config = dict(
    n_layer=17,
    d_model=384,
    n_head=12,
    n_kv_head=12,
    head_dim=32,
    d_mlp=1536,
    vocab_size=4096,
    activation='relu',
    norm='layernorm',
    norm_place='pre',
    norm_eps=1e-06,
    positions='learned',
    qk_norm=False,
    attn_scale=0.177,
    bias='all',
    tie_embeddings=True,
    parallel_block=False,
    init='orth',
    init_std_qkv=0.0473,
    init_std_o=0.0,
    init_std_up=0.0473,
    init_std_down=0.0,
    optimizer='muon_variant',
    lr=0.00111,
    lr_mult_qkv=0.7,
    lr_mult_o=3.0,
    lr_mult_down=0.7,
    beta1=0.93,
    lr_head=0.00735,
    grad_clip=2.0,
    warmup_steps=200,
    schedule='wsd',
    decay_fraction=0.927,
    decay_shape='sqrt',
    final_lr_fraction=0.05,
    batch_tokens=[65536, 131072, 262144],
    seq_len=1024,
    doc_mask=True,
    train_tokens=767700000,
    steps=5659,
    dataset='wikipedia_en',
)
Each number is 128 + 24 x the weight over its row's rms, rounded and kept within 0 to 255. Layers, rows and columns count from 0. Numbers have three digits each. The size before them is the row's rms in percent of the matrix's.

# o: layer 11 attention output (transposed), 384x384, rms 0.0694, rows 157-191, columns 0-95
# v: layer 11 attention value, 384x384, rms 0.0245, rows 158-191, columns 0-95
# q: layer 11 attention query, 384x384, rms 0.0346, rows 160-194, columns 0-95
# k: layer 11 attention key, 384x384, rms 0.0338, rows 160-193, columns 0-95
o157 086:153161106109100138119094102142107140104106144070136134163105147118131120076120096102114158083122146136121133133110152114164098111141090193104105126141118109089090100161096106111107097140125148121188164168121161091132124179134144132147144126141107138148139109105127116133136135120123155115
v158 098:157156076131164092124144126134098143151151128105132137139108133121137122075153128111099159139128098106128140141139116150141114147106167101123129134113132087139115132120085141143119112121098148150138157106110144117118100085112122118152129124124135147174128103140131086068120151100180149146
o158 094:127141112160134131168124077096119107101135123108123120134100114131126154189117104123116114154099140154100096120124119127128138113122127161096090142144119194119144141086140136146107128140182132127115115167185148091120176133128168154103101140125131162085110172126089136167110080124111138106
v159 095:112204142134115110181119132107102153140174117135100141086162120141134118120125144085140131124108115104137118129107153124094108133120174082083152167121109124154149118095128128106139097134158111154163071123121131119128104125117123164176135111120110108157107126099116155129141132126122142153
o159 088:140065100131121151127115110106132141108141180109147134104123113113161143158116104136124143128107119129119116175114109097138168074157101179122103118103112169131110130133157134113171137131100164123093136110159108160183112097150127125103105152157181144116130132149118116142153159132139125143
q160 111:140142123121135162187137130136117191154119125152097136114108181119133073124123121129108120149090108153137144075135131121132110139100090140125097127159166165132146102146153192108110151119158118141104129147131124114109128092142149124123164139136129139067089123113098131117129083086149146149
k160 108:149135097119158150131138094125132119138147123131103146081138112129117066121127136154141137143115123153097136158114171107125124141115143177127060110144117149125154108136143157139137200150151116158144134130149167133134086133120176136112135135154130152089120131125084135191132098080134141104
q161 108:125152130158104110147155147099116155143158103157145135129121121103125128119142138139082113145137136127078091144166161143133152139118127135146160108154158116095150094072120157084094160138149145111124141138121126102129148143107158134155179145096194151164123144152128172136116070146126118145
k161 097:137115147145119152143132128161129118133134122126153100117112079126122179143138139095107141145116147098116133147138137137145116137120127139131119100142157133103162147164142103118144157084129106154169124129122141120126127140151119101115163149098139107129133114117102170153130141127124118109
q162 116:187131089132119089126129144168084166124180147142181124120111165130085116160130121133106103133164111143108038139169129108123129124112141143127129141136085124066161142122141109116073151167147104120137129148104120113150096170094138133147121078145119125111141125103094140131143091089104116099
k162 103:136181106134146131141134121113134147151136175165104114124133144113112091118140131168126116150157167120131141122140111112105109134139139135106132142176076159114125135130119152141124120144121150123102149140112122099118170136151104114111112150121108123139130144172090131138123136151126143108
q163 120:150108107170140157073158129145142155125124115097165111130122152119138100114169162102158153168094134127135096114139096135117135109109124157133144138137131100073180158128121131102107072159180154113153117124086098091121133133096146103134105119102123154081128096137130121148149108135108124158
k163 110:109106117132140136145122100078152127200146134081122135101111126112155117149107160085092134156091135129131122129129102124142138153136149121135101133174098152106115153136074112156085103159081147095092102085136081083127116109136135120172118145106106136121131073127106137141161109124120131156
q164 114:106129172116112076105132174134094119147155121157144104114151139126159133118103141151145112085143171131123128144204094080113110146154125165131172108066134119175144133110105101117161130064104132138131137128182167171129134097143146092081165140140088109129128161134124133187111108162133152137
k164 113:122144150144099148105147128129160118136134094124173099155134103105187156102139145149150111142071129151157114125118130141132143133158148103123119126133163099127144132140117110143165116094168120148125124119132129088097106064134156096116175108137156124113127175112139138177116133138120160126
q165 113:101084131158117134159122128180159105119183140115137119113148106110117155150094125129129121120111093085158143156099129143083143093118092125152102108119105135132132114135072131132132136109122152094103144108132129116116107156141119102117115133134166135158127128117120132114121155137148166100
k165 114:144132152128128180124139161135106149154155131139116123132118122114097136122120127121065106123105119155109129142156134143122152085167111118143118162139165167140132127072099138135115104144135145149119150084147109133130133149078120132153115097155131141169141130151142156144117135107116155132
q166 103:083130190125148136157116086124113161115130111140144050131097184153079122117100136141160125109131088153172148170114122133112127104133117142140129129142123186162150139119153082135086134143107132097129116124085113106137137143131086142121116171099179149099142121064137107155158109126100116135
k166 101:088124178136138120133132155104099154113128126105114129116109145145104101134140113156151118105160132090169108146140126095120089117118133161116131126128107132128169175099168148140127155150147136121141101111115160075087154075097055138138134108129124117100133113120111105135169137064122125122
q167 101:146124103085150113107130156132153143135158081123137161141161122147133152119139125118127128170111132139183142115125136117103125119124126154080136135117117134097164149092118156117101196117166127121162095147086142102156089076084127125138109153119137120136176094131154137102175107093152137161
k167 114:129125132100113122124141150122144142117123130177118108115117127140117173094099140132091136119122175110142132098146123120097084116161139145100186126108110103116114101127129097141101138120099089126165161124109134144161118133152161169103180143113153118134161161111133116127144131144134098144
q168 112:087140118136094081098153089081098140152111124145142108126090136118124104099128154092142136134128117095096053131126142110123110088093131151148082153113118125126108114136137124142107124130125121100136146105153108129156149107111132112136156168136077135103114149148176136141142147088108110130
k168 109:118109132100134109117134135134115127141126143123149128127115132111116105143092103136153135116120142111179129151114118156120135150119141114103089115201116144141079108150123152147135102104163167173134127166099125129119140111119148136114166148124107148080134153121128157160103122145178107115
q169 116:146176105122127123095111138105130129132121135137143113132137104131106106113125115111139122145155132156135138158143135114111130157143150131176150159157163079102120138110139106139145150109078095113157139169165091123096163104143117077127124106119101099128139147108137163167112145125143120142
k169 112:128129139148135153130105128114133115103133112089133116154107114131108057088145118126154150126147104163174142158141123103101110152104129139150126109139115108121130129111113119138102140133127127106109135118129129142094175132101084118142104138174137101082093094129081146161096137146105123130
q170 100:168100158124128081109122140085104110096162190164126086073140151102128105141128086150122154124093130158149130126133152124096114094151124112094110128149111131151082169134140152153141160112139133145126143143148090114116156167143132154126176121138122114151156116149103152156142138130126103119
k170 095:120117091103151124075110126100130089090153084138140119106162113111119091103137144138140117103122125103062099149098132117106086097156113116121148073125122100146155165162098149139130094110116150106128126113153072167094164121116118116107154177119151138167105127139134103126144116160131123105
q171 112:119132189104114084129188123151117142162092159097169082162146132114130127111160135138118123093134090091121147152133124130114125124105120139111134139132122136156181144108107110110118165138132116126110110144132116128102189145145123145100154124090159106095121134151151147113137096143115121111
k171 101:117119155143111130121152170120151141134127101118115142118107145114097157161144133154073125119148113065095106162104129164140128118149126131149118140138124100087177135136144152107113129107110105163193139153155133131110131132126080131141153139099146137131142132122124155115138066110117184148
q172 099:134115139077108137102142097134132155130128156128098125127145143109153123158139133151097129125126130118117122142121148088075125144178124126104137102145074122091120150131135129110143147160167158149149090150117167128144091106098163130117117126130141111072160128101126111123132154113130127124
k172 094:135105183101132134118140103127137137207165116144087081134125150153143139107126134145115130177100115105070132138178131118084090144135125152132144120111087148128126110134112146102136062159118128155089152088103122112168163119120161156139162112150144118107091142082136090095143142050140126138
q173 101:113107080124158092115118163076135139131130141083124139149125123119127146149108126122116140122130152169091061149152129104140174140131163125140136112162130133102170152109115121119117135184137110110087152092130154117155073131151148089178104127154121126172137105088117144194107149141084131112
k173 098:146124116115122111115163132134170134102129132089157137149116131116138134144084104118139147142138133157117128157142122053049129154107129119111122124148116116101120113116111127102109114132123103116102125104143187112120124138125128139095118141123122139128147153170147092161099142158136133135
q174 112:139123123134124097117145155132149147109147093094129120134142175134169117138145123132110152129079112137125111153129118108128140170136140106127106138106096115117174136133159104090125099158166106152186139141141121109139125127141153142135122095136098122120181120146153124142125174124142119119
k174 110:131109090133127138127137089117103150130124167137114109135147167138143108154126119110054122142130138112139141134123160138108125181147065099100115116129085121098089129127153117108172115126095133150140155128153119121169084161167147145158112103092149124113100139103161105132116151118164120073
q175 109:156167105165128137198191202109154102125124137106153118084127124115122150133148120126145152105128132125125157134138153174136134128146143165132136103092135097099181083127072151144113134104086149110125112116111103122175107129129204092079151136098190125103147149156137140151124109122116139139
k175 109:134123118140116121127143114132155093098139151093135123135128151140125113121160108123118139103107098078101141106144140154158107126155142169127129115129155168099146105182110119133118133107108161138126165120151138122117115165137132092122115119153177158115099098110111094197148129107125145109
q176 118:119138130119133128137158102134072138126153137075149106140124168121139138208134120114133098136116129123157082145112165120124113102153107154103162126140139134113124131117147154090125122165146172112172118113110139121131132137071141089081084086127124069083170121150133161111128123135107137128
k176 112:170143129122134196136147118108112156086147141087133117167159162126144151147104120111096149134129135146140084089116134097126145142143121103097121179151116156155097189128114140124120146093112145129140145090093112122120124149100105139106114131089142086141136114164123128101126144128135144107
q177 109:115129133110145130121127120112157053181115136124134126132155107082090162130118113155161159121157128113124155114097151085130144107099125102124132178103156134139096101165106109130125115129128152122141161149109111125100118136149170138155120150124148095188141119101121133110131156143114139148
k177 095:110104135118123121103128139148116052091128115106142106151139143125102127129141097087128150139114101128127134197110118084117116111093111130094139131133169127149127166159088162118139172095138110113147153134124155120105115086101120124172106162138136101169130102104117075118133111111105107098
q178 110:142142131137086101117124137100163133116105140140165175165105134107128168083111104155125134132127181156159131126139149129149097132155122114146119110110124110116135117162145133144145143125115125154125108124130133107142150104112150099092183151097110191161099171129113156037132162133158145136
k178 113:157132143164113101164127133136093117109111137132149117131126130123145172123105125140123118106134127111180165179112144160150079113120128058109122111142125089120115142173094125173136118125128128112108147122116149143112146131139112109147143099118119142187156125133151167145128114131124130129
q179 115:137140156135138135116124139131118153147102134127145186109159132143119116084111177095142082138161106105118132133131122130146130134140140168105135126144163160113154087148125118118139113125103116116147110115088155209081157118152115074129148141119121187122142150111139095114132127142137114137
k179 112:108129166143125092145127167125110112135111077164127125105161134126110141096140146104134139148109145110123114112127120147118175119104141149093111137121129144088152072132120126125109132093180123114133131139116153139105128084166136106122119157104144174140150136142129076131116106103117093154
q180 121:132149119122128100185160101107100150119125114108129080107105148114129140167127118131123128107059139097102121151114083133087111097110106109179150163150115079088151112104136140127128098125175136124135102129121139112127153121130134159152116109107135125123118131126123132105154081097098159102
k180 108:136127156138114110138167161107113145165118139062131124088098114122135140204145185113132156156124100148061115121133129138099139094161102158122126127138126105118138120125123133136178113110151170154116128170110168106085137154160142127144150128133135075099097176143067142119128106102114110134
q181 108:116126141117087134127117168101118095141149124146124178124123072111147167097129127130111099135125135126135113131127138149147152129123143130134098136122152136149090111109120147124154104097136122129150087135143140107087118151087136164134090160126122142122157135138128083125108092130152105139
k181 096:119122142175059120116151123111150127155145127152147136154156123154135047128131156108083105101099086107137111096132186127100157131127099103173148138139167158098149135140131131096135066133112184131097126128117112128131097113126142133161125167130169138130114153132116094115098104150121114127
q182 123:133113139129140117108080149153117114128160143139111161150136108126143157139104141111109127127150118097151152118109101148123107090100144131116153131131135118180089106133137113158079114144076143153105112125135177117096139103153169171099143152143075163124113149109158095132129140169128157106
k182 108:151114148125141110137127112153138121088125128151112116159089151119136128128093134118156181111138127120162100146079124125158154092114149102083149141096133130147131144122131132139109160140141132120090134161146126120081114152116147130126141128145131126106134161089128116131133108157126152105
q183 120:126176138119112138105075095142147133130137129118103186136122072117124150122072132142148120107110145077142100142138149124146147141115093089136150096085101088149111152099147123120136106143114091139119145135138140137099110164160136153103119127119111133166112146135143125136126149099120133116
k183 115:120159137126123131123088124125145142133155132125150155122093118118149134168109151101088130140118154138120149123099142123119125114124160051142138076146127130124136170092165131133114090183135083139130142135102143127093087148186123154158104143113117087148146118102120164110161122155147129144
q184 106:135114135105148156118124141118151129176117143101101129119110100104113113131120135123129107095121133156118194114117109130141109158131143097116109144172140109115134101144103133155081109115141070123141151159148132144084115125107154105105106130077161135086123080093120110121129136171133077114
k184 104:119137129091117107118110124109158156157134108118042116124100181101165150133119142132099100120194114136118120148136161126142118118108081137174121156132119158078106091127125114181146136127074112144139112118147121137138155084124124140118153090127117122159116115189120129133110138161125101228
q185 107:132125109094092089120107141137096073157101130113133123147160111158087164118094075095126154079124095118124146150136160143136124164154087089148142143142128108113117131099132138136140189156134107108134106093162157130127116098138150137124152119121162125140124101121152112106137143130139115141
k185 115:156137107116117144116101126073102124143111128101108135111143070145113153126156129103140173140112118142133145156110143132108131115181112089131092140114142095133103119108139117117172093160121101142167100110153160121111170145062125102130131119113123099116136132134163125110099136144103134101
q186 126:129103118171133116099144097133092136141155119145151125138112201127158160132116109130165155143082108137123147134134136087117147153174129122124127142118146122074137165088130109112140130176190168153167148155084095069143125098108182165137129092087190107077170149118120118154143107096143082125
k186 109:124161157155141119099121098103118138167182160161146149182149123138171142147125131104141144135120176115100154112160134115139142073120131121091095120124163096112193141126115087103110121148115125111126124103111104122152144117108141127129122116109148125153155102094096125136151158193148104090
q187 110:139149118186124167144132116090110149074136154124117101092103123152139087103145153160126135121137134107103085148135127131119138123109137107131125127163126130108115106116161139147104130153153112108157127114117108094154134114116128110112127115159168113134074158164120127111134140134120136109
k187 111:127133104096117150152132116114135163112115125105157106062099100119124134131127084129115134115136115127102138101148142102142163160119123139176102129156167130128138128138092138138117097184132132138170087090104148096174100152135096141091151115115126115104097100131128135155130113147169151135
q188 117:154158163126169113176137135119108107122099136161103085150152135127095115135133140137121077163149113121133190140109149166131120157123138120063106164139127121132142113131118092145165117145108141124159113111104146151118163118112104108120152138106165100079174141129141137131121153135089120159
k188 105:120124139163180088150108142089122106129137128157069119147122066133090110127142142165122123118112167091156133168136126166171174165171145147090084163146104112149135058156157112094125108129106119154139099098107152140111149132078091105104128100085147164130144115094134093109123083133093123120
q189 117:119142148131137122142097119137126129139180143074127072140090132116123106137131105129114139113093136147120155166147138171134135160103119128151128146144103125110096153160112110094103077140119117124164117135121132158132184115127121115123138137121120128144186079119137085145121136122094145148
k189 106:122155140125148109137096128087123105124083105100123125158109143137093111174122108101120101159162145113142134155152160136147147139115167120168140097127086115123112137158148120141080094125107127115127140135156111149163126192184110149137147128106110105100145152175137110127139139118098140110
q190 114:158155138104128159080122150098125137131125104127135099175120149135134202154106116141157121161133163108112138143110139183145145160136132139094116110134144117122151141092150120118146164154097109126164123113110112136152132082145125139134131065109165113091137145129125122094171115086104115153
k190 108:150154170170119127139092122093147158106128175099172124095153105102127169114132155096140082120120149120096112125105139170149118084140117144101134127152164082132143093121121097154144111155046111116145095134119127136160150133169170129131108148152124140140161140111138123101107144115117102143
q191 114:106131087154123137154112123080093146158149155123104175157113141134124153162092077147137143152166125126152133121137128139117128089163110104115103144126134142125157126136131077139135173169098116111124154137120137131161099140109099115163165143103090113172107101116100091152131122102121120089
k191 111:120119103159125118135131099118147106128139103121108175103172146141095094126100109112150161173104114125175078176106091121119158112131139145112071162116113098126102131074143125113144156156072115153139116127074119145138142148096120113127162119136096121081110111126124058162115114107138109153
v160 118:090187121117145077122129091117146147142131142109110131137137127154147124131122150133105091143115075138118168133104149137176104122130111168144127121108120103169123094131160134112137133140112159131131153124138112108149125132123141120127098176114141164181141145134110121157151187125145169099
o160 124:157142136150105137105129138150106161089127111132140106111128120144111106124109111106126150072129155098138114082159162155105155136112126131120124142112117166093155091133111152142139145164115102059146091157129148150126103119129127120148133086096156131104174162128164100133111104156120088137
v161 110:143128104123187091146161125138126148119094116098117159148171136132117120137114168110126125117128148148132167112178143136160105130137161131130149110105135089135108141116136106162088145115126143190091098129079167160115126117142132164135098149153138138179119149121135128124080152133122166135
o161 119:146146153106067123138132122146120117109189118164132085128134111129140120129159123140115149153107097137154147160106130120105128122104144106153087122148133156129140095107136156146158084151173133085181147112128085112170110173101108146143133100069119139114140143187126115099149094140146105050
v162 117:129124132136146132159121147106142154129145160112120144118133136125153115116100104155133094119127096076135162083100136089129128112116159089126117104117153132089110092113141124085139133137132111132162096073094113078133141109157106145158126109133118108115102094114123138146141142118065113124
o162 128:121122156090130133156144127161118125109084104164098116172133067125100147129153141143128153121111146112152119157140133162114105146142101112103116195128144143154157147115103123130121168130115149102104128170123155154116112104119096110147140138107154145127135156147130123117114153138141138129
v163 118:159145097149139138152127159125093170126153163127148135119137128034120168120094108144139140128105111151137128134125154111124151121115160099119144130138162104116112088125159126101134133135112124155141124136150135109096097098125152148128121135114113151137133120118145097084163122144104116114
o163 122:101166160140113153125153133134170113134102113144137158160156138134107087141135144174139111084135149133166171091163135105108149119130090126148070112136121156144111140126095115142147123107110139114088164119154115136169160144107138122112167124153136109113160115123121118144133146130116143125
v164 118:139114143128116129143157113120142099137105103140154109146128130136086135137105128095146143146144116144122146112118103137143116105125081124143134122175142163153148125126150142132131099140109100139101131125085111155167108123140116126137103134161122176141148169125102112170157074119146133085
o164 130:118127095155137124150109081123135132141184134106151143127131146117179138124162143139123127112131084092173136097138151115139144079116123120127162111070093093144130114108124125120089148159150159128128137147144109088097156078145137114120167058135145098139118115102122145094123115121149108167
v165 109:143156139150148135167085147148137081139162088127145132119131136101136142103140182112124127120125160090123114132166136153172133107126153140094157128113144144113129084122119127145104166130116115102140136163096122135130116179109098127186121156130131180058102119122134113094090136108141119097
o165 117:130116123155149122111186160141108140148115151107132118146162124142091107124118098143170145108134124129107148141108115108123083118108123122142150127168147156158136109134139112090141115103092150120118124109128128132131120091109133100099116087123118072138137096150124141130112116106119178130
v166 116:133140149134096127112194149142157111149128118099125140158127113115133137110156145209141109136133106110118112150136088148161123121162170139134150139158084103202128130112129099099134155104124113139128102133132109139137084147130110141135163116122119154117147114126104096136135140147117109142
o166 119:108116139131190110174097151129139133047114157116129087165148152137135148134127129093150181115165112148181123116123113162079107148098096112120116136066130112086147127144126123122161109129126163158156116126114128127112151111157153077124135116136100143178125157155127147139141122082139122135
v167 120:146113102095066133163165125113161117106155088114148142117120142127153113200124125083127173123130152128151159144121147115143165125112090151131120154148110133139151128104101102083127102148144114150137105098117098105103165144097124129163127134151154157125136102123118133120149090162136146132
o167 125:135158104155150125154090139113115124138132162164109158189143132091122122096114126133137109129141098098114107107154127138181095129133146064116106143090139109148117169150148185151135141121142139119123147113150124143132127145126144086114120103114110120141147134127138132080123130102145105125
v168 115:091154127156152146128143095133141103130171083134120168101189115106145141117178169129109154119131109141143126113110073155086144087127062137139125134160106128094096147146092138103146157095128139154087123157144125093144095132120104154108114126105134101090124093151143146102084101112103105149
o168 123:143086106118068104147138140122117137094154152125126147137086101119132124123111172110136127141156145132101161147110123093130101163129142129121129123129131152122144127133149110110140085141143143119128145106101137137130139121130112098139161146152101129173126127125118121098142133121101180103
v169 115:117091138183116116131117122099068134157129137156115123088131142100135134142107128087074112107100132136137083129110124158089075147138123125167117101152156160166082155148162101144131149140097126098153120126109107110146158158122147158134106128143116134165119128117108129108135175140180157096
o169 122:163132086117149194149129107149144130127184147102106133156113104140141062133091124116158116122112106122147152085166124110172118092121096121118140138094126127143111121106140179117124056144152149149114135155136156177128129144096101131104147100106126178084128139141148099133123126159116136116
v170 108:160095122131112115111115111101085142105131124149155128109125123148131158117123129161136124169126120131174100140143141099106130158149188127120122140137113122127167125155094097168172127165143133130100132115106139116124148144138106133135127112120166077125068146195140128151153119119123142056
o170 111:113176144126138140141159142093136150131129121112122133168086148131119073168127115109141119107148091103094127175122153142175150144119118135113127125156127129128098137107152120100108120095123143115121145139143143149099136121183123146098122147128065144156163132062156158090098117125111146160
v171 119:079168118124101145107130119110116139126143146140119127150130116130154115140160141101124147119145117163152127134134164127130103086153137109142122149118132124151155119140164118124148142138112092085091105157132089154142111146145156114107150133156109121131133132111168145085129136135059162150
o171 123:150145101110143135134140121107098144155144150110131103065130148155121131132141157157117100146139138094133128106092129144113106148107075097146129140150129149131123093061127165135152115156116154140141145101122135079155120097079145130125137150144141125134140099171080147120124108121158143100
v172 107:154141138106115122118157139143153132150137138120131130139100126117130123138126088147144111098114134070129098129158125119089189136128100093128088114171143146108090118092174104116088137113127157119161124139112133140120137141120118125126123104121125140155113079122130122070099131112174121155
o172 118:101108097117144133139115042184125125103113127146136188111153094126150097132094172172113165139156117161161104140120147129153087124142121114135120135152125095123131114140111163162119112145134119145100105097116151102120078186100132124123113188111136131117107135116114132131148163140113150067
v173 111:079109111126112145107090154104144141154114108149118128173124120148137116165140137096148089126143146171147116127154103112110160114109113133103084166158204151075099116133156176145144144111146159091137169080107149138121162125147141160094126126146125137175141138142122103161136144131130079101
o173 124:143121137123145117136123121131102104151121094077140136123118188150132143123133134123115086117144152122101166130129164167163122109144159133116173133107091122165097148130115091126099118132078116127134114126146173134130104129171087115100169109085087129113126117163125162159133177169148161129
v174 117:081181118162149129097139114122127175157124115139127131129092140171134100145095150154121054120125110084103140164123158109163109114125124098146101162109156133127142111110150112133113097148109120123133133119122134159102132113167149117193132080145106127111119197111127131148133130133176121154
o174 128:158101135136122170148142155104115108160124134151179137161129159120112150086174162137108181116137157132147145131142127169137168137140115130127138113153134143171114103146127176140134110119133168134136109150144156088090112115120132167061147161108130140149138093162135110122130133140094132128
v175 109:125131142089143134113120131126078122117125115064168085113175103103098148135159177136152109121121132157135154141136141114145101148054077161110140177131127131109130114137153107146127121141095129140119117104119128089142127133131165104113117168112111140115135114118136128171135089113090119123
o175 115:142146092122128117135091154125113087132144151170122141111099139113150139066096114149130141151162125104089115136133126169104141145165152090100165131085136133133110136162090129125130093115097101135127083148177128150105131155133077126164143100137141083186101104102122141095124124099152138149
v176 117:120158117127126145156084107130108134141123100139147108132110094164119119117148130091129119156139104140124124086095116177146151138150089120137116128151112141112123148152215127133160122172108141138128121107126156153091148111134137122121107123122117127105144119105143127148132100125142128109
o176 126:139076125121094146143093115085147118148133168132124155114178109175148112134113163136136133111143163120128120137134132122150109128110152111122146107139131119149108112105085095122059131096167117149077092129127135085127113142143145156074134173109145115195080119105144130093163113139153138133
v177 114:119085187115136109128114123101121139130099126116107135143095150077184148146138113115112099130146134108128169137133134138142153145134138117119140128166147102136119117131122130132103130094112060101129093115089108154155093137091090134137133143097143138172126152094134126109175148110088139088
o177 126:118169100086114097107155108145112129155159123116113123084141110149123153141146120117114108094149140122148159124105094127112107090142116103102118093103090113131145092079108131130170142135134136156094148090156132091073132110155176127134084131186105108136157165158138133144120100185174119151
v178 115:172140097119099116145112160111111113162135123110106122093168158183060115137081142168139084128159103135144090160078103133140137132109101087154125107143140083117132181125134119140143159125093128109103154112172134120088136124101156106127136151159134079144132137123135152127131144146128095102
o178 121:127149149141170157129163102148108100092128146172163069125128120119143123107158048081124137127155138126107138106136109134090112150136128170121175151118126152135117092107109159154136166106130132115113124147121119128150121117135115123152143115095154174137079125113136110137171112125156109103
v179 111:165105150103115167128138098166075125116112126137115116132096117108108125122111130111105100096127107105144119123056178109131161110167212063133120129160114120128090060115134135161139137156129119133083115102111100155132113107116101124141134101141125127130138156131121102148097100136139134094
o179 123:112176132167148084086125110105136120195174083168111139108126126126170122160126152122099142136118149159118158095170104118158107143118127133151122164152123098135130153115116116146095135117094159115158139132128137086115131101135178135086101121122120143117153168129127115121183142182122168161
v180 117:112128137121150140115125080099164109148095144088122069143112121093150150137107124168141094110097129058133116148098083120114095113124122093148096154113067090116097126129126136143121116105100133097144177149094141117118169152116136154126170142140109111102136102190119109125108123126122120137
o180 134:133155144100111097126104138183123104062111094117157179102122140127148139137129127076103131128146132154159115094128147111140104153149113136118221086111155134167157162097140108181124128142132085159112106149157097121123101105141133087121122113123129129151116139127133086131136113114163183089
v181 117:126120113106108135117117128130124140138123100103160140112136136134141107105147147113071144153135129156113069144166115140161160134159170129168150103127116119120148137108126124109093117168160098166145130086138140151126113108145150150155141141131105139125119104098133156088198128150110125115
o181 119:147122156089132140164139157177185139167144138135078100108101072110119109136117159149179130113132167150151172101128096133132085116133100129128110145133130141144142106161127159127162134099130140107090116142113121115125154139133156129111131124149145108138126164174121133160100142135116133112
v182 120:148089117108147103167141126133092113094114127096141119081143122111094104098106122103076104164115177145122122128107140129155143146153149108099116150150144129127170135139091127094134146140096150126127159093127141148073120096164127158148103158175095146124134118125112127122093081144095126144
o182 137:122167160182123113105089135126184152165157156128112123165092088134135134141165130174172170142120076140124149141140149127134124120101145143146120100088148080136111136114149107157131120114112114087092116170122136072144135121135113127113147074074165117111164092110134136143147152133108142129
v183 108:110088146121126109109137129132130123148125116102149129173149116139109154127107084127141097118116143119118156135178137149151156108098153119116109124136154135130112134119134126117103126162131122129117109132162129161115138119140105122111178104125139141087102107131135113149104110147087155137
o183 111:102135107146103123204157164099116085122140111131131141121143169123148153124114136109110138138125163116133090153105113143117129103156131124107115138078089152121175135090151121130133083117100113128130118118142134093166155118136134123101130131141117116128152108121158142096131135148109075132
v184 114:142110121107118144144152148095078104101081125139129149107157109088117141111106119106126118125133099100116105126101107087159129094100123115165153080170143167102088090106113130118116088134140125129118143134091163142129136111121115139158135121134136118127162063128102104153142080102032125107
o184 127:103105158128134111123143113141145113167199152107125131130129129072155185141128140154132123159124148140108174144110124121097088170145107169091135145101119113133158158164085118135114168118103124160099124117139111096145111142125143122105128103101135100090072133082138138138106157116151136118
v185 116:129099115114126136152139176132099142138124105110157126149133138158152129121130149136170114138132099176144107119140075133130147129082090144155130150129128140119132103128143124115112130116127164190126080115133144112167099094103081164154091159119136135138159079134149111127181142124160146100
o185 132:146140140129106120118096170119121108110121110110106177132127120156129129075118130116142180073124174116124090139172159108139138088131137099142142128127131151140150150135120146139166131124178060106159109099122123133114132172153139088090136092105120118179144124132098121111144131136093129139
v186 114:168058143115158078155150132122107137124077112091142099095143146171110127148132109098130139142119097099127158117145105138150125151119112120133122147117125105149150165152135094151103127135110166107140160091115154128129155115140196178140108152147117148159104181150108151139111163150140148168
o186 115:096148110141125136110106113115133133145139114125144089121110133139132100110137168131152100143144135130161088168154158144112116088139121150157135101092167121120144119121123127123129120138107100135115094126119095102127115115120153136131099118137130121117181107123134106134139113131120118101
v187 112:080093146111122107095121122150105119128100093111117115160112154189099090126117111139072157132124130045123095113117154138125135126167126133108112119097156099151108132088131135144139129129131183112129134126148072164135077140153099083108158129145101137137100108136128130133152117132149093081
o187 116:162053126124128152094135099111156120153132180145108130106147099113144145104128120118124145150131165160139119149131109169116166144108097148140135169107125120119169078098096114125093127103118124137163117199103143120115137101153160101158117138121132138066144153142132118163103124071140103154
v188 114:129125146103137146160150119134158123165136118132169122124132111188125108121112125156130144124119151101102134135138133156140112142097126134093083108105083097137118155099149122125132146165096161135147163144152121127106164107127135128075143133137149136100177154117092139121135107137145122135
o188 132:138106132139118100092104139124111134129142163134161084114110153131124126121161141109105167123167089133145094128136118067111151103092136120157132135132149161125118124151143142096128129095162090123138110117121153107171108134139130168152131124154108143160118105104090114112082125097122151140
v189 112:102108154104122171096131155150129154121111103136143136136120107155144121097129169110139114132119147157157110121146125120104124158146095130097171153106166131121121149105173148122123138109121136122107190098145153133141106121117088152119141126090123132139137132179101133157158094106126119132
o189 119:128170087133106109140112125123072144135128140109139113117139116146122152145109111162119146072154098080152147152129133099096117130113176117159126117160086142136113116153093129132111134136126114107126100179139151130133140103168161097151102109172090129128104147111140145124061158174104114107
v190 112:093203106132136145112132120144094129117128137150095115138124128125135128137108086059130071081109155082155136114165149128136130115108124129112145176124137121130099096110102137162108168111137170094092139106114110135174110100147168092108132116083157125127107127182130151114062117134101145125
o190 127:117093091101088121134132137117125067146125139101087145131126156167131074138155172163105155116150079123118125115118125092080158135118105136152129117142075141116117152119108135140128104162123086154144138149132128127096087154124123113104119131172145132141127097113129118146110147162162116129
v191 115:133097121120060166152084127124158118144099124092135087124126136118165123130119114118132106137137136115168127150091122162138156150107116124090172184100102096145111103132130127128108128137099133125142111175125153121170155142141149136113132137118165113125123136151085164060121143153181131098
o191 114:120182106124139131081116118114100155140135116149085099117117132139125100110078139099110121151120132140127089091174170063180120123093091106146089111199095120123133153133168138096177138122153136129136100095150132167112093118162145130100133158096096125125113167152121133140130101106092168151
q192 096:140111146129136134092111093154108121123109157109109113156133096093115072141118150104147157134095127118138100156098129119152116089116120137152123137117149138134090189141119125077138119147131103141126146189112074106084041118108129126142112131099172087145164100106164129111085181162120148138
k192 095:102108136135100123100103141100107087123150113128133121175100175135088171095117133098170152142132086105126135102128135153136135100120088133131142128116154135101134137107121119136089159152144145120095123161153110125124067118108108125188108131117104138149129157140086144121130132166161112161
q193 097:150117090139116121081127128155147147120119104167056126136133113169097119150152127139149138108109158140106136130171149159100157091169117151086121093130167093110091119110147144142128130135139118111140101160123131108131161158116075108147165135087128162121153120106165080098147142161065101140
k193 088:112143113125127134101120099091154132152105141195114134131120189143108125132104120152090091113104137116128136118150150136154117120141106123111151140094149114115120139122146172120118134188114135153087128125107146147139150128175071083143154121114130141130141145135095148094132113132093150135
q194 092:115085100137141168107172107117151157101072160152135148114136079122151115123086109127159155111152153133147129152152159128064145125164130187143112159105118144098101127119118093129115080128126128074112161097108089104192106137107154163146149124158099144093160091154101124162092141131108113131